config = dict(
    num_hidden_layers=9,
    head_dim=64,
    optimizer='adamw',
    beta1=0.9,
    decay_shape='linear',
    max_steps=5183,
)
Each number is 500 + 25 x the weight over the matrix's rms, rounded and kept within 0 to 999. Layers, rows and columns count from 0. Numbers have three digits each.

# layer 2 MLP up, 1536x384, rms 0.0637, rows 86-119, columns 192-383
531512522518557456473478483547496518479497505531517438522530503470466497474454506511532500522527527475476477528480502527500529455512489525477502491484460555494503510489481453508494502503473486513453503481518514460470475465514507566450522470495505523506512486487443495555488502489494486503493518508505505519498438504530493470469499519472505509496503506494476522517493502503515474498485502501515470500503533515536467524506503528490504461506507497491461519490511508514574482515518491518506535550498513448529487450478528505497485486498504501481552520494532529506506490461460482520
501493496487560495489475522477488517454486516506480524490497465554518515489469482532495530517465481482522506494495516515519485525537516476512478473507489500532517475478526545450495478539490468527488516512539496475494527523550529487469501521473475486513486504451427477501484453475519510504481490480479472513492477524525557527522502510492507492478538468492490479521470486468446482496497474482531494511549510508494507515490458522445405502497542485488440500476542490476508490476500452505516526529435509504505540503468527478484506465481498450466493562488495492461508465501530517497
510500481470452469528467518542487460517542509476516512526511487474506503464497489487532529513532461541516519545527479515512490510508504581507538496508454511462510535538496499482490481498576462523495465506490487503506513539500471505487517470506459513467541492477507466480522509495454502495481506458547434506505496483480528486472481458516499471523462482462478471529490493512490483566444500485523484513483489523540545557468467568531503464487472505523476494538490526492476503488486525487497523493495445504490515494524535518479541527500492522458510503503556482511522563450521520485
493500525500515471456483510533536530465523497495491501489532482470457552535526463469491522492522446503495482481507507486486492532473471565539513521499509487505533505536496505498479554498503457514489461525496508493501516501473488492494509523558482486513546508486470460521483468469514525515505508505536496489510501475498474490532438522501508518475480488500465495515479519475486466510472483522478549507475524563572507521471515523527496509514511511495447518517511520472458496492494486562520506471487481490480483494493467500466454500517483456474481502475474459525485476474539506484
508523517493561491535490500490522480440480510523484455493454454522499533528483511541477522502467510517517514480505490491509525454502494513543457557490529483494498490465460544489461524508521541494526512521512520469524483523506483526507477492529496506455508508468474501489496502505523468535509489453487451496498513497491491464484446494510519450503499482471521496503500492485528501523479461526515498502521492533466510500521499554493478527507516499486503449522496521507506463480493474486518524507484472518489480495499476529541547544521492490488531513485515496540448504488489459459
548463496498513491516492553489507479502508489529522479476511480502486509497546542485520526545503530544509511532491494461544517453506511533537471488459392489474522487484507518466559495531544503509477520474518470512503475538511507518488504543477504476526473484492470503502533454581511495469525478444518494525534518494499532523498531496469508500517495486532532529495504514471499507513514472481510485552509525519496558508493452513536467496530479549490488481536469489491487512474461489484543529512522495535456477490483502515481478512511503481512521556495492534490477508479500511476
512517579511503459483472528506497503489471480515512494525490529503480553452445502526514521538471497536520476481518511502509511498504460539505505493496483480516516451523534503474475494542492499511499524486513518495503489526531499529477490549527505502501500517484484485523530480563466488454460519479452483493512525468480555534522491499501529528476533488498519470547443498431478507514467473535497526506542489500501491528516501505468505479521526509508487462458514492455545469528525496529481484517505582497470516525518503523495509524513518477520535528487499504508504500515522450441
547493505473490499461473486539542499520520502511489479473460530513492566466530470490527489489501505510511482477493512504520476493484515514502500483516501511464508500511511503493529564526473493517502512551521490513493492530532524504515514499507553491454537469474486457537520531488500527472498487460556484509496489534492521536493523488500504488497465491452502488524444476490528516513508526495547529449546482552526526494489482537497456470489470547491493491506429528488509511494476500502509500514513524459479516514532519503525484504499505491481486497513530512508482501484503506482
491504498506491486514487502463517492512539484504478495492498505525492548515479481480473500546515531546542476518499489519505496453518519493520503501484465545497509480515512527487505545481489506521481569501491460520518513488459461496529530498489530519498509470546469479488486492537487487495562479525478496456495483507503482501485542484540515515507488535472475534480503497494519512498472491551471509535528499500493489489506503488559490534533564512482467464490457564515498498550483465505487529492525470497499511492524515461513519504585499514474524544488489476507522499477490484441
474494490477526508528496527519495512483513524535515512525482526524492524427509476490515491547469540512533495523492473526504527493525497565521451568508423544505471509497514478483516525485484456489467472508475528469501489520495509535440534457492544473500495508517492495474502457497510466495494494473503437540514525458557504473509543519508545509502541464559518492512497482458463489472516533504531476518462557513518475530483467504502473488504509515500490537532474529497452511530459484550508495479521524500491527485502518542486469415529442434479542499472537492527493527496513516523
556547506489449493486508499519530499493489500560515465430482533504491495537486499518549500494509480495568523538484490453508506564508523532505482466495524517473508529493466493473519544472492475497543485485497523491492467486472515531455509513476514518467548527519505484502512482518537531513473469533497493503483477496523447509496531530472514545468512491530504466537472517433496476490469499492515523514511517519525475514497464531505510454500523511490474508485481502495517495524493516510518534501488549496508482544479489478472515436493496532474523504526496519486540455485508501505
513497506491506497488520509497486504547486504521511514476503517472473551475460462500496534484522495511538472558521477480521549460516458519500492488485458513526519530505473539481498459476482500505490474483522498486502484518553509510506550503491472510515543443504492463521474508518502497527476524530511492509515456488489478500523512524472481520534507543507486454496505550472527492492495487539511506481523513498504504503493521479520495457481483480523484525479505472479497528495497520524501462485485489523501503543485533532535479518491481508474526517547522490539537517495493469501
498485501472459503528496480509536513486517498485492475495463531517511497519492497489457495519464503490504513545531505505517536508469544515506536488489498484497555479506527491487506491480514504509530478522499503474434470475509554478482502519530483521478518498491473492486482477487520506487546500486480448504502500460509531488536511498480488505523506511516469461507487511485517545499510511521484527525508533512479496483482485495506468439507432504536494472558517525510466526545539525501493479520490521504523511480491533491473517498502500502494507507528481512476472510476478499483
510496513487491527510457503458580466500507504520489522479527541503497493537488502521504476564543523487489498492523424494481456522476522495529486496503507493505504463483475537485523541534505537525505489489534508529457444481526495516509476471512509483516476505511479498543526491513518495504483527494526494504567492496482509521482493503521490510499515521501510490503479495491512568514505481470533520503509518505494541532509465536517454538463471497529506472522508534510476501443483476480547477540546500476480486502505486529504479495501500508531525503508484492525507501461519490450
476507500483507528524497523451495532530495515492489496542526481590464575502508506518523506448499476478493514506554500523471520498575487479543522508541498499529503478495491512546432515478494482535516508524529496502502499488479491498504498510468521496426521499538526489501515550543482493540495477492517493514490499509504489483546475513529494509486507448488484541485508495529515558486512523498486448495520483482469482504485488500492507521545504488527491482489480493492488510530547518520497497487511509465506518477481503540523513511453488487473510516459516482494475515476482465484
491483523507479495514475480521504498489504495523522500560493483530475498504522523535511534516491470512503494505544489464507543487510489493495495473508470491522517469501521489488506484508495510534504519501500505472506466501536522502486494497507502491548521437465454490488492505473497539506484519477528486528518494461499503506493468504504503526523515522524469501496496465508472518511476502539509516504541514488550516503519471532497486519463502516516493502506496457476475519486507544539522511535495515471472493505460516544476477461483469466493470524508488523500532509514494500545
489500523500519499517496469487492503510501474505483482513479487486474540561531533527500533488566489472505431471544511488532532503502494493517509501518525495517503455512519490487464535508525539520520496489496493483508511478504486479501468526499501483470484497484473439484501541511506542534514495499501513501489519452468478486471496516477516463501542495515535498528466489452492514514459469517452484498537505548511513560499525496474494477522500466511441476498518498520484499463532499478555483490498515475511499517495512505483494483503478491455487526474489499520501511479499498539
549467500474517480509481496485543498492498495505511533495512499491519474498489438529527510544509508476500494563492461510483511492520489506510478510455507528505487447483512528553507498511520509520490514484494502430487509510494520534471500528529543496498517464510443519502511518547459492488501532495485531517545476463500511520498552479485516504485496505512468493491519456455500494535489483513493535533518520506463554498503483509484488479471502512532494487490557472514475506529502528530517499516540534512445497447517535540483510506488468438518520494495525534449502488472493498452
477484512496510533434450442500516519461492495501509453501496516510484497525488483553493502511510506506484496507466525462482507505488458504522474520501477476500534514443430472487488526526501486500490517508496495515490471494510471520505507558512523470495501501488480448497475475485515508521509505489497504511502468459513480519465517475512491477492506475504511516526452450500515522468514523467495465493533488502543510471534488519480512530498529480484492493494534538556473542493528543520500490513483497521512490511487508490474473504509498506512499484491472493488491513459516473529
556566593525522460512471532471519518488506501527472507523470449494500493483478518507473505563499495524490545500510475481435496468554514476539498477514472507530444458495503520531466499479481534554510518475484501518512539484496513463465494552436510480486491502474490478490497474612495461505482527448449499541509493499482487528468516453487500466497504504519479473533493510500530499457501522500526503482474482503473495552495475476459486504534553509536485509481522476482504600533469530495472510479442457545436472488447490522506577478468470478497474505460462485512476502510513484506
501503523472499500496484512544514503507544498485545518478523509501512496503485500500492517498499505489516469457474538528500527468472492523500461531469485475505527477481532506507493482545491532489487515504473440477482503456497488483507531462500542486474505489498471484490490516515483495455520582508465540499469439471473537551501510475468533498522514491533477482506478505497506474528489467507475556513476500486526523502477544508463493504555468486471502501483513528492502487507506532521508525502509526470519497458507533492452477425517490491478492478510495481531464514432521485510
509496489496555509482504534520466506463517483516506501499524510490485525514480475473528523463527515527491485492521522483527486551513513492521462482509517502476521509506470509466476537525488513509504479496505514513538516517487493520480506500511460515506517509512498484562525527503457516527458484495553475540577504532452485496562461485500518519520527501528507525513511481501532529502474472469485509476473507483512486513475486498494511457480484476511480488429446526491527477535511502510496516536521523456523493534521463497506558514497508519494533486496523470488466518464479515495
466550490508465478443499448514503537483507509500515480454532485538482517480506515528534517467508500526480495520479475503492504562505475521520463488510502496476543510552488490468521519544486468494491494532513483535473523529495490509503503534524496509509452510500477458461537509503439486493477494476473507524518516526493510509541499486504492528492507469468507502539492510470515496483483551480497482493513517547516500497526481493524469563499490449472472503473501520483471535438493472478495530504504526522489510550479517500464525510483490500508518527558483499543475481503499535480
519530550482529454485485464505460503504507492531469508551517492496465521519496531526537570504534463531493485502488514497515495474523506485526522505566475537500484485508476507510497490531509517519478485497440529478539487471506497517468519503508502494481508488495445475514468503490523458502472499455537469530470483517508516485469516553447521534505503537533515468461487475469475495519448482496480450529517516446515469519511481510508460485535574481492486493496527517533495505493518535511494534507530495496500507483516515470484545511477525564464525510496498510490504502491488490467
515499532486543484492486505483479494465488472503519510481537480493458500542514495520502555532541477484486465532484499492451519539468507564527464515544453494534479483498503456466472491490523534509474546506529487494514499535485476537520513559515481511494496501464473464492541489527497504526498510522573469509468486529511490491506551546509536520476493501499453488499519502510477505503505509494454505481525491512471531453500523518506451525479510488525503477530501536487480527541495420527502523494494497534501494507524517455512504481507497464420526508528481528488488518477475520494
517503510514494485502447461509523494503519518527527489499517508519492509522517495520520489534504470511560485508515457446545514521500519567530500529531489521474513515452530437485524489494532470500510485490508513469529476519537504527489513522471523525541546485462506500485500495506480546480462516488499503506504466471491476538493504500472541498479495485523516514525472420503502535512442520506489496491493508508545498529467482493490498516494483512470497485524517486497524510475462504482496521533486525512526464506481511526466518505523464505445500486507526464486507533476522504472
489475535522497488499437519505449502512483478468508531515511529479514468500495514485487529506492565536510506509496512517501514526482494491474509525526505484498481477489527493484499547514480517495481535485501469491507528513484514517501544523489509502516482500527499501503510453540489491452493505494495495500550506493446509506494460481496490492471497476485490539497463495505516524494470472533511520515467488457486493473520542507486503504520466512494490512465493512451510482518508480501552527511463504513498480554515496508448517507492509517512527483510500425524513497493497481513
489523528558502516518488460514483484434506498508533481527511441501523503498460484522506536511443499532511483485544484537489529515521501529551491483489479493531506484507550497505481494507534537520506480478507507482496479500495556488438464549484478504529502474542484498507517509537509512503508507503567464551490512518508465522482491434514519481569478474566518457499499468486510509507493510475487510498501535487447528475530500479492461484450528463506508458500460471526507513519499491474536509502438486478496497526543505496490468546495503503510497511504515494447520539493530522518
525531571471543449483504479522541507463510531526536492491507475464483505517482550515550554494474502534518457496500492490493498514496497532489468505499453545538490494517542511532501471498516505501462462538522495499540494521516501519451517512468497483491504508499515464525452453513463509455493506491488527528456442552489502522482493467491489507450498456519458490498507445464496492520478524476496481533547485521492476515489460507470497515522513501519516474496518507456513490475508522467519519436477463488527542477508518499494507488469472497508456582509530531483498469462501528527
532533528466501474490483482507512499494515512493534467527514527505501531515504488541512522503538508439505468556497506472476488545488488549496527501502535492509519503470503526499489483530562497493465503489473472480413504500467468478465465525523489483486487503474509502505489482486494514505522515493478468511476491491523494501539539490473517484482499503513511488529478477497485469487462512507496475525496506521585518527487492519486498520479488507500474514510505514522498524481463511536546509525508541490476499499498500482523519459491500484491500495530494510493491525446545511464
492514513514484531473486507469507492503516526495534495508509530512469487519508479504484520481499483527432489485497493519527537508513461496545521521471499515539484467517489480492478503533464514502517458504477493451485513518515482506511553544521496509518447485525451494481492499498498541530481530514498468492503475457528510518526524484463543535463496464498440477505516488494523455520469459502476527474494518500506532502506523519509506537478537505504485486512470479466506513501454531536510488551498456503468491505477503519508507465542461540487513508509463507549466539450527490479
522504477446431448504487520478508501491558490507492534527507506526512496515473511496454490514496518540481520527491522476474507512481503509504487468549491494502505471530504522476508503504525506529513508506515503509519490524509469494485503515523491498500524497502514478504525475534516463503494509528543455478453526484532523461514510486489509465495498527477477509513484521504469495483493452531500482552531514469493522443501482499486462482493494507524467511486451486490537494488542514500496494460556515504454529510522505455510535487510477549491457493469501422517483502522513470518
478516484491513529475483505562538499458501467511505494502554518492462503502475510504463524531472468493502487526486536454493529475494480511527515534481497519464465497491476479524494492502462506506473474525495510503545481479483536510516503519448490470453480542497527491525498479494508497479492505482496499502526463500468490533496477492498543504489474493521478510496491496515482523503474427492465517514539547513509526518481516563512508506492520490501480481487522531494448485517478564515490523475476508505517463506518509501459461436520493436440493516463488488488515512470521506523
520463546533513462516485526500525522545519509499500525533493539523501487489495526476511475517526557507506483515469525509517477485490513536515520508540470512501515464529465474497477543501519473497491481527489514503532462508485552527458503530494495513538536473507503510526555548523485470497464483463503480489512489442469476531499497512531526456511522504453459485490492502478527472504465484451497481518482561503479499511535474506551493497521486500493516517437494485492500479502478516539529532491503553523508498463512462499462500508502532504480512494509517475514504525497517507486